{
  "num_hidden_layers": 12,
  "hidden_size": 192,
  "num_attention_heads": 6,
  "num_key_value_heads": 1,
  "head_dim": 32,
  "intermediate_size": 768,
  "vocab_size": 8192,
  "hidden_act": "squared_relu",
  "norm": "layernorm",
  "norm_place": "pre",
  "norm_eps": 1e-05,
  "positions": "rope",
  "rope_theta": 10000.0,
  "rope_fraction": 1.0,
  "qk_norm": true,
  "attn_scale": 0.281,
  "bias": "none",
  "tie_word_embeddings": true,
  "parallel_block": true,
  "init": "uniform",
  "init_std_qkv": 0.0161,
  "init_std_o": 0.0,
  "init_std_up": 0.0161,
  "init_std_down": 0.0,
  "optimizer": "adamw",
  "learning_rate": 0.00308,
  "lr_mult_o": 0.744,
  "beta1": 0.95,
  "beta2": 0.98,
  "lr_head": 0.00534,
  "warmup_steps": 268,
  "schedule": "wsd",
  "decay_fraction": 0.482,
  "decay_shape": "linear",
  "final_lr_fraction": 0.0,
  "batch_tokens": 16384,
  "max_seq_len": 768,
  "doc_mask": true,
  "train_tokens": 131900000,
  "max_steps": 8051,
  "dataset": "wikipedia_en"
}
Each number is 128 + 24 x the weight over its row's rms, rounded and kept within 0 to 255. Layers, rows and columns count from 0. The size above them is the row's rms in percent of the matrix's.

# layer 3 MLP down (transposed), 768x192, rms 0.104, rows 343-395, columns 0-63
size [ 44 150  41 123  34 146 124 120  47  34 136 126  84  18 120 133 115  52  31  41 130 133  18 122 127 137  19  29 128 128 123  30  28  29 134 128  45 109 139 123  75 133  37  45  29 125 116 124  33 131  36 137 133]
[[130 160 122 150 166 119 158 112 135 110 121  99 120 129 174 127 155 112 120 134 108 105 105  83 127 175  91  82 140  98 122 131 128 174 135 168 131 150 120  85 126 152 144 118 136 165 141 168  97 162 129 140 149 152 136  94 131  93 123 149 125  72 104 100]
 [133 123 128 134 125 148 123 139 130 184 111  83 160 107 162 124 122 109 140 120 163 100 109 122 103 111 159 100  87 125 123  99  87  93 181 132 172 144 111 131 115 102 167 131  97 124 125 122 149 120 137  86 120 130 119 134 143 108 152 114 170 113 161 117]
 [108 121 136 119 144 153  60 112 131 128  79 145 114 141 128 140 113 143 106 128  86  98 150 156 139 146 152 133  98 110 110 156 119 130 170 153 131 140  85 107  84 129 161 133 132 145 184  67 181 141 136 111 107 111 117 110 118 132 122 142 141 132 125 132]
 [121 166 121 134 173  94 141 125 169  97  93 110 128 128 171 102 117 189 177 115 130 133 122 113 185 126 164 133 127 154 143 138 110 155 147 116 156 144 127 172 120 155 152 154 112 112  86 154  92 137 177 123 147 139 108 154 140 153  85 155 102 104 156 113]
 [127 152 151 134 137 112  94 148  94 149 114 115 128 109 131  89 131 150  83 131 135 125 102 153 120 128 151  96 128 126 156 109 150 145 140 125 124 120  84 119 126 112 107 148  63 124 129  89 144 126 133 110 105 149 132 143 115 105 103  92 177 138 118 100]
 [103 137 111 119 132 125 139 103 136 120 121 129 175 137 162 122 177 122 118 119 166 172 169 110 120 107 104 131 166 127 137 146 154 132 158 111 154  71 118 106 120 142 109 134 107 140 144 159  87 146 160 149 143 129 123 118 112 123 106 150 107 163 154 157]
 [171 114 137 117 140 129 141 122 137 128 125 104 171 142 113  77 127 150 138 134 161  96 136  85 127 171 131 154 137 148 126 186 223  81 138 111 138 112 100 144 155 124 103 146 145 141  91 164  82 124 123 112 107 165  83 161 151 161 121 152 125 167 140 125]
 [117 152 137 112 131 147 129 151 158 139 121 138 129 136 127 155 129 126 128  97 160 150 105 121 151 196 155 135 131 158 138  97 187 131 122 141  88 134 139 100 106 143 114 227 134 148 101 136 117 126 152 128 108 104 106 114 133 147 159 108 137 142 139 103]
 [124 146 137 146 141 105 183 129 153 156 128 108 150 148 155 156 117 139 114 144 133 150 121  93 125 133 151 139 139 132 145 125 124 159  57 108 111  98  82 137 112 141  88 130 118 159  96 155 113 154 118 106 153 147 148 136 146  91 115  87 110 133 179 128]
 [139  94 175 110 136 141 106 105 103 130 146 120 130 105 118  97 106 117 112 150 174 170 167 126 149 163 130  98 117 115  99 174 119 140 158 130 153  87 129 122 146 113 146 101 109 117  92 141 138 135  85 148 145  69 149 128 107 138 127 148 153 119  92 122]
 [100 104 150 131 148 111  98 107 139 165 115 103 117 125  98 115 114 158 108  95 139 139 144 141 127 139 120 131 135  96 126 134 129 109 134 161 121 131 169 141 125 167 181 136 131 136 106 151 103 115 147 123 136 146  65 121 100 140  84  98 133 141 119  81]
 [ 77  94 175 146 151 144 127 161 107 114 164 111  70 153 116 106  65 169 133 127 141 148 158 157 139 102 105 126 109 136 106 174 143 140 129 127 124 128 125 114  81 137 137 148 101 146 114 129 163 113  79  99 135 134 134 180 143 160 119 109 156 145  84 101]
 [116  94 135 160 140 142 118  65 160  63 143  99  99  81 131 123  70 108 108 140 141 110 151 132 152 116 146 136 136 168  87 146 122 113 182 133 121 153 118 168 107  95 116 169 130 146 138 135 136 150 142 108 120 113  94 104 153 111 113  90 139 106 148 137]
 [115 137 149 100 106 151 133 135 137 143 148 128 117 122 102 131 133 120 158 147 168 101  87 130 133 128 145 114 133  97 146 109 132 137 139 170 127 139 143 134 155 102 154 155 106 107 159 112 129 151 114  91 157 120 129 110 124 103 147 163 100 138 128 169]
 [119 129 146 139 119 139 127 141 139 107 131 124 111 105 162 127 129  97 147 139 130 122 127 104 154 187 125 127 133 117 162 121 120 107 128 172 119 134 124  86 127 177 113 144  94 139 122 137 103 112 135 142 134 146 123  90 125 120 138 127 130  99 136 141]
 [ 80 142 148 119 135 143 126 145 142 115 113 129 108 166 114 142 130 131 163  79 136 141  94 124 173  93  54 127 158 116  70 110  97 118 132 136 105 111 109 168 114 157 178 130 118 172 122 130 131 130 131 127 121 127 109 124 147 125 171  71 102 130 164 108]
 [119 138 148 122 114 136 118 127 147 177 163 115 134 138  74 110 100 133 152 141 131 124 150 196 141 111 117  95 114  90 124 150 109 122 141 116 112  88 147 103  97  98 141 117 110 147 160 161 131 137 113  93 136 143 144 147 138 126 147 147 162 132 104 177]
 [ 71 119 108 149  90 101 170 127 161 124 138 139 175 160 101 121 135 135 132 105 120 114 115 178 133 117 145 114 152 133 138 109 113 100 109 105 126 168 138 110 112  99 135 156 197 140 153 130 149 159 137 130 119 129 110 141 150 136 134 176 109 132 122 119]
 [133 144 164 116 138 171 145 145  94 132 132  80 102 155 124 106 122 146 146 124  86 132 150  98 124  99 132 158  94  70 150 165 118 114 123 129 143 146  96 152 135 103 175 139 142 149 126 124 138  81 128 121 135 137 114 189  92 141 114 104 102 136 118 123]
 [125 149 109  83 153 140 103 136 132 119 102 165  89 126 134  86  60 142 150 169 121 123  89 116 139 137 109 128 100 116  82 155 108 126 129 117 121 144 101 108 121 145 128 182  96 159  62 197 117 146  89 166 130 141 102 162 145 112 109 132  91 126 161 134]
 [128 121 116 142 150 164 147 104 132 142 118 154 155 133 179 126 165 103 141 157 140 142  72 193 135 134 114 116 121 102 144 109 135 105 127 140  83 111 102  92 141 110 148 153 141 120 124 119 149 140 117  99 133 100 136 167 138 127 154 171 121 125 147 152]
 [189 141 142 130 175 154  91 121 128 116 102 148 151 121 106 134 107 133 117 105 124 170 119 150 168 118 110 107 125 123  84 159 142 108 117 157 126 122 107  96 104 137 161 157 155 134 144 111 114 133 144 135 116 154  82  93  95 151 139 128 137 121  84 104]
 [ 77 170 156 124 152 128 122 117 154 106  93 130 134 178 112 126 155 128 134  95 112 127 146 150 135 131 171 126 158 133 120 116 163 158 124 170 124 102 133 143 145 138 138 106 177 191 117 142  67  93  92 117 143 117 132 169 107 109 147 136 152 160 134 104]
 [123  75 104 137 128 124 128 106 128 101 117 147 153 109 144 138 152 146  97  88 147 151  93 113 104 137 143 158 130 111 125 131  97 149 145 170  93 144 170 147 117  75  86 141 139 108 114 166 132 144 114 128 134 107 103  74 105 112 165 179 147 140 138 125]
 [126 142 115 126 113 131 124 103 127 129 131 152 116 135 113 109 139 106 206 153 146 125  94 155 133 100 123 139 128 100 125 136 101 108 147 126  99 126 144 133 150 102 140 122 137 138 119 158 127  96 136 130 133 146 133 128 108 118 150  91 154 126 147 133]
 [ 87 150 114 114 200 163 154 146 115 135 124 129 124 149 163 180 133  74 116 150 158 146 156 110 135 131 148 117 110 124  81 125 130 104 127 139 130 104 126 120 167 107 126 131 128 138  80 140  76 150 144 155 107 168 153 119 125 123  83 138 154  96 146 136]
 [127 146 138 149 166 103 146 123 128 111 121 164 172 117 141 113 103 153 104 131 173 126  94 133 124 119 145 150  97 132 122 100 163 137 156 100 119 153 120  77 117 109  95 137 117 150 154 123 106 134 141 133 117 148 133 120 155 137  81 122 124 106 157 184]
 [135 134 151 150  85 101 140 114 120 135 144 131 120 172 109 103  98 106  74 116 116 130 106  95 140 108 146 166 139 140 120 110 123 131 124 128 115 147 146  96 112 151 145  96 118 102 131 132  61 101 136 163  98 185 163 132 134 135 146 141 139 146 101 104]
 [120 111 126 129 159 120 120 127 113 132 162 106 128 142 125 147 119 134 140 142 131 135  86 152 129 109 129 158  98 159 144  92  79 136 155 159 156 107 101 151 151 177 103 158 166 128 143 122 147 150 109  64 120 117 156 127 128 136 111 160 131 131 110  89]
 [ 13 136 157 158 126  97 126 140 112  84 155 124 146 107 132 113 126 164 156 145 129  81 162 161 118 149 134 116  95 148 136 130 127 131 113 136  98 143 138 135 130 125  78 147 125 138 165  85 119 168 142  68 143  98  96 101 168 136 122 148 116 165 137 147]
 [113 103 138  94 166  98  82 125 116  88 113 113 116 111 105 127 108 148 165 135 137  98 150 130 148 153 114 111 116 120 126 144  93 141 127 171 149 149 131 118 114 167  96 193  96 148 149 105 145 137 117 110 169 143 133 110  70 125 108 163 109 139  70 134]
 [157 123 143 120 147  86 101 128 136 133 102 186 154 157 113 181 107 158 122 161 114 104 147 142  95 149 147 146  92 145  97 138 118 129 105 131 174 136 120  78  99 114  91 141 119 150 114  82 138  91 106 124 155 147 155 150  98 126  99 125 152 143 108  97]
 [120 128 145 154 132 169 126 135 115 111 111  90 122 113 125 126 114 117  81 157 134 138 117 133 115 134 131 128 139 100  88 122 104 174 140 146 105 133 146 105  95 112 143  82 139 158  89 126 171 133 144 147 106 125 145 134 109  67  94 141 144 161 158 142]
 [ 88 126 149 115 179 138 128 148  85 159 141 136  94 139 150 170 135 101 152 153 162 120 133 100 161 175 101 125  88 134 136 157 116 105 162 124 105  98 110 110 153 142 110 142 130  95 145 127  98 123 118 126 117 133 139  73 128 101 102 119 123 105  98 133]
 [120 126 107 122 126 114 128 150 118 116 154 149 146 125 112 146 125 158 169 125 159 138 139 132 160 109  96 153 153 144 108 126 178 115 139 124 142 155 140 104 125 162  92 118 101 136 139  97  94 141 114 103 127 111 139 129 156 123 118 203 109 114  97 160]
 [116 110 167 124 127 109 106 124 105 184 150  83 124 129 132 116 123 155 139 124 139 130 139 140 110 165 120 128 133  97 146 160 196 145 136 112 128 143 120 164 147 128  92 170 128 121 142 150 122 101 139 133 117 149  77  96 145 110 111 131 142 132 140 119]
 [156 117 164 125 189 105 138  91 100 159 129  62 119  97 156 139 163 125  93 151 131 149 144 139 148 133 176 170  99 107 106 116 147 145 110 156 151 105 134 135 123 115 118 126 154  94 101 136 134 111 121 125 116  98 140  85 106 102 174 173  96  90 133 118]
 [124 125 124 139  86 144  96 128 128 102 133 198  84 132 135 140 167 119 131  89 177 150  86 144 144 140 105 128 135  93 144 159 131 177  59 134 115 149 142 105 155 100 113 137 135 149 135 157  95 136 135 122 111  90 126 100 130 126 132 139 150 147 154 124]
 [125 125 136 134 142 146 115 113 129 140 101 115 140 107 142 112 112 110  91 128 118 123 113 171 149 137 151 110 167 115 129 118 137 125 147 171 180  94  94 111 122  96 132 124 132 132 146 132  99 138 152 116 151 159 127 123 105 102 141 149 126 177 116  67]
 [139 117 120 132 131 117  87 103 119 139  93 104 152  96 161  82  99 137 135 137 158 107 134 123 119 165 161 162 126 129 153 129 139 113 163  99 107 126 155 100 142 145 147 135 156  93 133 139 109 132 101 131 102 165  89 159 109 130 150 136 127 133 128 121]
 [118 138 110 124 123 150 171 118 176 135 134 116 123 108 136 141 150 142 158  88  96 125  98  96 113 118 154 145 107 176 134  94 107 158 123 100 129 121 154 127 128 110 115 105 141 138 126 148 106  90 135  83 142 149 132 152 128 134 107 153 118 161 164 125]
 [ 77 118 172 143 129 141 111 131 159  89 166 137 129 155 124 148 123 130 154 117 144 140 116 121 137 181 181 133 127 137 139 148  87 127 149 119 151 113 134 129 105 172 140 164 116 114  37 110 141 151 149 111 118 167 138 191 112 146 108 121 102 120  92 134]
 [132 129 140 116  93 112 152 136 188 150 195 152 159 130 123 110 109 142 170 137 138  99 121 137 128 107 106 102 124 103 112 131 163 127 139 119  97 171 152  93  86  86 123 121 130 156 155 145  83 136 143 126 144 133 136 130 152 140 169 144 173 151 126 129]
 [ 71 140 103 125  98 120 146 127 140  75 122 130 132 122 154  97  99 144 180  90 135 121 130 146 132 159  82 126 151 116 136 126 132 108 101 132 140 154 118 119  80 111 130 127 127 147 133 130 145 145 145 119 134  87 158 143 148 142 137 168 122 146 110  87]
 [ 77 125 153  83 133  97 128 140  70 146 141 111  83 165 110 102 129 142 167 122 135 120 141 166 165 132  86 161 151 105 158 131 111 131 137 149 148 163 153 151  84 119 161 178 113  63 130 123 141 112 136 124 116 155 130 140 127 140 121 122 118 114 113 123]
 [132 115  99 131 133 123 141 140  99 146 124 110  93 152  98 113 171 109 118 166 128 122 141 120 123 142 123 112 110  94 141  92 147 104 168 123 155 112 115 106 148 109  96 136 126 164 103 125 111 132 125  95 165 114 127 128 106 110 127 123  67 139 137 147]
 [115 135 117 138 117 157 117 139  98 110 113 186 115 143 128 103 145 159 151 128 137 114 114 131 149 110 134 124 114 100 176 149 135 102 118 121 165 117 162 157 138 104 123 211 132 153 157 147 134 139 125 123 125  83 138 140 171 122 110 118 133 148 128 121]
 [122 148 110  94 133 150 147 183 107 157 150 144  87 139 143 148 142 124 112  97 137 127 154 158 130 124 116  86 101 103 122 122 145 153 119 138  89 110  64 119 111 153 129 155 132 135 120 111 170 103 129 109 152 121 130 147  96 115 125 129 109  86  98  80]
 [107 125 103 124 129  66 138 111 105 139  89 138 139 126 137 168 194 132 140 146 144 109  89 133 143 142  94  80 147 129 168 130 131 183 104 139 132 111 136  91 122 181  82 156  83 176 109 132 108 111 151 100 150 122 114 122 157 154 129 166 122 161 109 147]
 [134 111  63 123 133 108 142 115  99 125 158 143  81 131 106 154 125 136 160 155  88 175 147 113 118 113 142 130 158 188 149 131 133 148 156 153 111 107 148 109 129 146 130 145 136 141 127 153 118  94 142 117 140  94  91 127 145 153 114 148 106 108  98  96]
 [125 145 138  98 136 153 148 128 126 151 101 123 180 130  87 138 171 116 139  91  82 149 106 173 131 179 119 130 137 116 119 158 161 109 100 151 103 109 105 123 149 130  90 128 112 165 125  84 119 164  89 154 139 127 126 135 101 169 128 169 142 110  68 147]
 [ 95 114 102 123 118 158 148 101 167 146 133 122 111 161 149 108 111 112  98 120 130 128 124 157 118 128 156 126 119 121 107 136  99 122 123 104  95 131 135  67 144 152 149 105 120 163 140 129 104 134 119 155  76  82 105  93 115 130 145 103 158 121 141 154]
 [134 125 114 110 139 159 111 122 138 131 154 102  97 111 145 133  82 108  93 161  92 113 138 167 168 135 161 114 148  86 189  83 125 165 110 128 152 127 133 126 115 133 148 124 127 109 122 140 151 129 130 124 132 113 116 121 140 130 135 117  84 112 141  78]]
# layer 3 MLP up, 768x192, rms 0.111, rows 344-395, columns 0-63
size [152  41 116  37 150 117 112  41  40 134 120  86  25 112 129 115  51  35  43 127 129  17 125 128 135  21  33 134 120 130  32  32  37 134 126  47 111 134 119  75 142  45  41  34 123 111 123  33 142  34 138 138]
[[135 132  92 112 131 107 121 119 111 109  96 125 147 121 144 121 109 151 121 139 112 119  85 137 154 121 127 132 103 148 101 135 105 108 141 168 154 147 114 128 110 164 150 133 113 145 131  81 155 140  96 167 164  69 151 117 135 160 132 150 103 126 133 167]
 [172 114 118 171  99  94 171 156 129 112  99 114 131 140 177 166 109 102 132 114 113 180 114 118 108  63 138 132 162 147  90 119 109  87 106  98 133 150 146 155 153 112 161 118  96 155 130 108 161 103 145 150 125 101 176 154 137 176 147  87 164 162 146 114]
 [107 154 135 127 123 105 156 104 135 158  88 134  97 135 135 156 123 133 145 110 121 117 154 111 128  99  91 123 114  91 148 161 104  34  85  90 142  91 126 132 135 163 131 128 131 158 155 145 120  92  99 119 152 138 154 111 150 175 156 117 141 130 133 137]
 [144 136 100 165 111 124 165 158 125 118 141  92 149 131 140 164  91 103 120 123 108 169 142  89 126  87 107 165 155 119  91 110  89 116 116 107  94 170 139 157 139 139 140  92 113 138 142 121 177 110 164 124 182 118 161 141 157 153 137 113 152 135 146 114]
 [147  90  82 148 109 157 174 106 126 134 145 111 162 150 139 185 125  98 135 160 104 118 134 133 129 123 167 139 133 118 113 134  68 139 129 148 150  89 122 130 107 134 153 142 108 131 131 136 148 128 130 139 138  66 120 163 130 130 145 102 105 185 141 161]
 [111 113 130 148 115 148 136 137 160 134 183  88 172  73 134 141 110 136 115  96  97 145 146 140  82 111 156 132 127 125 115 134 130 116 148 114 109 149 148 106 111 136 119 139  99 139 162 128 116 105 132 173 128 117 107 113 129 178 145  98 111 142 143 104]
 [124 121 179 120 124 150 105 162  99 150 161 154 125 101 121 119 127 136 102 125 112 157 120 100 119 121 125 173  91  65 112 137 137 133 101 117 151 130 128 191 179  82 107 120 159 153 110 136 151 138 127 138 129 141 136 152 120 125 122 131 132 153 107 133]
 [151 105 117 162 137 157 173 131 168 130 164  76 105 152 155 169  94  91 126 121 121 155 130  75 124  84 137 139 128 140 113 109 122  85 113 126 118 159 150 147 124 113 141 140 125 140 107 103 135  99 142 125 176 120 133 149 154 146 131 117 141 153 175 124]
 [174 115 139 124 153 109 182 146 135  69 145 113 165 147 140 188  66 109 122  98 106 146 105 112 103  90 100 141 152 144 114 133  83  96 149 123 153 172 160 128 111 110 142 108 113 113 100 128 161 119 143 133 175 112 166 135 142 146 120 119 141 112 131 139]
 [138 123 118 150  84 130 157 122 104 132 156 114 163 152 123 173 105  98 120 133 118 139 128 116  89 116 150 127 151 128 107 127 131 134 138 129 131 185 111 123 134 108 154 136  93 114 104  81 176 123 133  99 139 135 117 128 132 102 105  94 134 131 157 137]
 [150 137 121 127 145  96 177 129 132 138 136 123 136 146 125 146 138 119 111 154 137 139 142 138 119  42 104 205 125 118 122  93 103 134 129 130 107 147 126 145 106 144 182 125 112 139 145 110 122 112  95 159 138 114 137 129 146 150 136 112 125 131 147 170]
 [163 110 119 138 122 105 150 110 126 100 149 145 182 136 136 166 144  86 133 106  89 116 139 132  96  40 114 140 142 143 128  85 117  88 136 133 148 122 131 110 145 167 137 103 149 119 122 156 143 120 151 159 148 136 170 156 143 148 137 101 154 121 182 132]
 [147 116 142 143 124 111 179 138 127 150 132 140 137 148 131 162  89  63 127 116 102 151 138 132 109  77  99 141 132 155 150 110  97  95 102 130 137 169 160 144  83  98 123 146 104 125 102 126 137 107 144 112 183  98 155 133 129 136  98 109 148 151 152 133]
 [153  88 101 130 141 151 155 154 120 118 141 126 118 150 119 131 103 119 142 114 126 142 105 126 112 130 109 143 163 139 113 128 134  84 103 134 129 146 174 189 131 100 121 131 114 103 104 102 154  93 168 121 125 133 109 130 140 153 127  88 155  87 174 112]
 [123 156 164 124 105  97 154 147 101 141 140 140 134 130  96 151 124 119  99 128  82 150 146 137  89 113 134 153 116 155 142 148 118 134 103 132 124 137 131 124 127  92 117 123 169 140  97 141 157 129 126 137 200 155 148 122 157 129 107 122 117 137 123 163]
 [162 136  98 115 131 119 148 146 145 139 169 116 143 116 125 153 136  93 128 137  98 118 101 112 132 116 145 141 122  98 135  69  99 131 128  88 155 120 157 159 138 170 168 110  96 145 142 121 119 131 153 163 183  99 141 174 132 137 104 140 148 129 141 168]
 [165 108 104 135 105 136 197 128 151 113 148 127 121 117 171 146 112 113 136 129 114 173  81 140 123  58  98 158 140 124 109  88  86  71  99 144 130 152 153 129 118 102 162 115  94 136 112 131 141 109 125 128 170 123 154 173 119 158  98 132 152 162 153 118]
 [170 104 136 135 112 106 149 137 158 106 129 160 136 159 166 165 111  71 122 133 103 133 111  84 127  70 116 154 140 123 111  86  90  91 109 146 144 166 188 158 134 126 152 115  82 127  81 128 165 123 168 140 154 134 132 146 162 139 140 110 189 140 150 161]
 [123  95 141 156 113 144 173  97 139 127 147 118 136 125 170 192 100  89 116 101 153 149 122 114 103  96 126 157 116 113 133  87  83  93 114 120 141 161 149 179 122 108 131 117 114 165 142 155 141 109 164 158 174 117 146 147 119 172 149 137 125 138 135 131]
 [132 166 147 130 118 132 153  93 143 144 122 155 134 134 137 162 131 168 128 139 135 109  94 129 109 106 149 146 139 100  87 110 112 121  78 155 114 123 119 141 109 159 135  74 139 167 130 127 138 105 111 115 157  89 152 147 143 143 186 108 112 164 135 143]
 [147 179 159 156 101 145 160 183 136  68 137  73 126 131 132 125 152 116 191 151 135 138 154 121 108 119 112 148 103 127 137  93  92 120 115 146  86 145 146 127 141 110 164 129  99 140 102 155 189 117 138 137 160 128 129 170 105 133 133 112 128 116 103 113]
 [157  85 129 130 129 109 183 131 123 102 108 141 157 125 182 143 102 111 131 106 118 120 101 122  88  67 132 156 120 137  89 102 109  77  88 131 130 154 161 159 122 119 158 115 110 123 154 134 146 104 175 141 174 142 193 165 119 159 112  94 178 139 152 152]
 [152  86 107 129 135 129 161 120  93 158 127 102 148 172 175 130 129 119 133 120  98 128 127 111 148 117 109 134 150 163 144 140 115 136 116 108 111 129 143 104 142 160 154 137 124 116 154 137 163 115 134 127 135 122 158 162 109 152 134 127 153 140 124  86]
 [141 133 119 128 142 145 121 167  97 157 154  87 163  92 141 182 113 105 114 158 147 151 161  88 117 108 129 115 120 121 105 113 110 143 129 141 120 149 157 125 132 113 145 109 135 179 119  91 149  98 143 117 128 112 157 140 113 113 154 145 115 184 162 150]
 [130 156 107 115 151  98 158 113 129 133 166 123 147 138 198 178  94 119 127 105 101 144  94 130 127 125 113 125 161 142 127  74 110  53 137 151 138 128 114 122 124 133 155  99 136 133 155  98 115  95 150 143 152 118 180 192 117 118 166 120  96 165 105 121]
 [159 113 122 159 140 107 172 143 139  96  92 108 114 126 162 168  97 101  96  90 103 143 128 110 106  91  67 136 159  96  94 112 104 121 110 131 125 142 142 182 118 120 169 110 110 128 109 117 131 102 143 157 149 119 164 150 117 147 138  95 170 147 159 123]
 [158 121 160 140 137 122 186 147 115 138 139 132 122 134 159 151 120  81 162 121  85 134 156 108 133  76 124 146 139 133 126  91  93  94 143 121 176 117 167 135 127 129 141 102 103 135 118 127 177 124 170 143 181 134 182 145 122 141 112 118 196 116 115 141]
 [130  93 133 150 139 103 143 134 138  80 158 140 135 164 128 114 151 121 138 151  80 113  82 149 151  75 120 129 144 149 131  67  95 121 109 122 187 128 116 147 179  89 137 131 116 122 109 113 130 131 147 186 153 129 134 173 111 141 169 139 181 100 148 123]
 [116 122 142 164 151  79 133 117 126 143 127 164 152 152 165 124 102 124 115 131 173  91 110 134 103 108 177 132 145  77  98  89 139 133 138 112 141 179 134 165 163  94 103 113 145 157 141 106 108 143 174 121 172  82 148 128 122  94 108  78 147 163 133 151]
 [170 139  71 118 126 157 148 119 131 120 116  85 107 179 137 124  83 101 160 128  94 135 166 103 125 126 136 195 131 127 138 103  95 105 145 135 114 151 120 122 102 152 139 120 121 157 145 158 181 111 129 100 137 153 121 142 131 167 132  94 117 126 151 133]
 [143  87 118 176 111  96 146 136 125 112 116 134 141 129 119 148 126  95  92 103  91 145 105 108 100  68 135 156 159 116 114  93 118 106 122 125  88 170 122 130 120 108 126 106 145 134 112 137 157 102 143 149 169  92 166 141 172 173 146  94 144 120 143 131]
 [149  95 135 171 123 112 173 143 117 151 121 116 167 122 160 174  99  83 123 113 115 114 101 104 111  74  89 154 131 125 125 125  80  93 131 134 145 166 126 140 130 132 123  99  99 127  90 126 145 108 157 137 160 123 142 151 115 172 121 103 155 128 192 127]
 [135 135 151 172  99 132 174 162 154 128 143 114 123 132 141 173  88  78 153  94 107 152 121 101 108  80 123 156 143 129 126 107 120  83 140 138 145 167 164 182 139 121 168 121 122  93  95 109 168  93 131 112 178 126 169 162 155 131 139  95 156 143 168 130]
 [174 142 102 141 123 101 120 109 112 128 130 125 174 136 112 114 104 115  99  98 106  74 115 174 102 136 150 129 151 146  96  96 132 116  86 130 117 157 135 138 145 121 140 153 122 125 157 129 128 121  98 126 134 160 145 106 138 134 109 136 107 105 156 149]
 [129  81 160 147 125 161 134 131 145 117 155 156 127 149 121 116 120 133 158 149 119 152 138 114 142 126 107 202 155 120 112 107 120 110 122 122 118 119 141 176 138  75 103 108 112 131  56 140 137  95 139 116 141 102 117 153 134 114 150 104 112 143 143 137]
 [173  93 125 112  98 138 160 143 161 120  96  73 136 146 181 151 118 101 118 118 155  95 160 138 141  95 140 115 125 131 102 127 110 105 140  97 117 131 144 114 127  82 154  90 109 146 141 125 146 115 152 149 144  93 159 179 153 174 148 124 176 132 154 107]
 [169  86 162 118  97 130 122 146 126 153 109  92 128  93 147 163 147 131 102 107 113 101 115  97 142 107 173 153  97 122  74 138  94 149  94 101 148 166 131 149 128  76 171 132 143 150 136 134 169 107 112 128 134 111 150 142 112 137 143 130 149 149 114 156]
 [142 117 126 139 169 152 143  96 167 133 187 128 137 132 147 158  97 133 127 123 144 128 174 111 132 105 134 123 148 130 145 111 114  69 116 109 140 108 115 109 135 143 165 148 111 116 147 123 133 114 124 138 176 121 185 151 129 155 160  99 121 162 167  99]
 [136  70 156 163 115 134 117 154 144 121 108 124 110 161 122 147 142 121 121 114 102 122 147 103 117 123  96 170 130 102  72 118  89 126 131 124 134 165 125 180 124 114 151  95 102 123 117 150 159 112 132 158 143 131 109 138 140 114 112 124 147 173 121 130]
 [149 129 114 112 118 109 114 149 160  92 126 136 144 155 148 119 112 126 133 130 127 113 172 133 135 102 145 123 143 121 124 109 121 132 100 119 130 104 106 127 122 144 166 114 125 138 104 138 166 140 125 185 136 130 186 119 114 195 155 129 148 125 146 164]
 [143 104  96 127 139 122 156 125 119 139 136 115 132 102 145 138 143 123 111 117  89 102  85 105 129 124 145 144 136  72 108 111 120 119 132 106 164 105 140 186  82 113 131 109 135 145 110 152 118 107 144 166 193 144 150 149 111 123 109 116 145 123 125 139]
 [189 113 147 172 136 158 165 124 142 104 143 122 153 156 166 166 122  94 126 111 126 165 128 107 103  84 109 143 148 114 118 112  84 102 151 105 127 170 143 173 129 102 169 108 135 143  99 172 170 121 155 111 162 122 166 143 131 158 140 116 142 135 141 138]
 [167 123 125 122 130 126 175 142 129 125 131 118 131 183 137 134 106  83 150 104  92 125  88 119  98  97 113 148 167 121 113  92  98  92 116 123 121 178 172 141 147 102 150 115 116  97  93 115 152 117 167 162 196 144 182 165 122 157 131 112 162 163 150 153]
 [121 141 132 117 128 134 168 150 140 106 124 133 128 136 156 162  93 104 147  99  75 125 108 116  97 104 123 132 134 123 134 108  99  79 111 127 127 188 134 180  89 102 132 118 110 129 104 136 127  79 139 129 193 132 150 119 145 158 144 128 148 137 158 148]
 [115 106  92 120 134 110 139 115 130 123 108  97  97 118 185 171 124 101 150 133 135 133 163 120 121 120  74 159 160 114 129 128 100  89 122  89  97 126 159 142 124 146 149  95 151 180  92 134 134 135 143 178 112  99 155 176 159 150 110 125 123 134 163 134]
 [194  77 148 125 109  92 168 175  91  55 151 134 161 153 132 129 152  77 154 100 108 158 142 110 107  86 132 135 164 122 137 104 105 135  81 122 160 137 141 129 123 128 162 127 151 121 141 141 165 115 154 188 145 139 174 132 168 121 157 128 138 110 162  90]
 [175 135 138 122 116 101 119 117 152 103 129  94 160 114 124 142 134 172 123 160 120 135 148 149 132  99 159 130 131 122  69 126 142 141 118  91 170 114 158 119 117 108 164 116  92 129 158  96 128  87 108 166 151 113 128 180 142 112 176 117 108 115 138 105]
 [156 119 123 156 122 116 179 128 138  97 116  84 132 117 193 162  95 119 106 135 111 161 102 116  84 100 114 158 125 118 121 135  82  76 117 122 124 149 167 158 132 101 141 108  88 142 137 163 161 101 167 171 186 120 143 161 108 152 129  96 144 145 147 105]
 [138 142  87 128  95 118 162 104 157  78 169 111 126 109 117 151 141 134 161 126 125 161 137  99 153 100 119 153 141  98 138 110  87 138  83 144 117 155 152 142 153 158 173 103 132 140 115 150 150 113 149 122 161 143 118 139 105 144 149 122 123 144 161 118]
 [150  99 124 137  81 127 130 135 152 122 145 110 139 122 155 170 118  80 133  88  98 123 153 109 129  69 117 142 157 135 114 124  84 121 133 117  98 169 154 118 123 133 146  94 153 119 131 127 142 129 158 134 166 127 151 172 106 184 122 115 173 154 141 144]
 [145 147 123 109 131 127 132 117 136 117  87 138 150 137 110 163  76 104 101 142 138 149 140 149 141 126 133 119 130 121 106 115 121 125 132 136 160 139 132 129 176 112 155  84 151 169 162 107 148 122 126 161 158  53 124 127 139 140 157 142 173 128 110 154]
 [ 90 130  76 142 120 172 146 111 180 134 152  98 120 102 144 135  97 135 125 134 140 102 138 160 171 115  93 123 100 131 135 147 126 121 110 118 149 141 185 143 120 112 148 126 120 156 153 121 145 131 135 191 153 135 104 164 123 151 118 124 147 145 142 122]]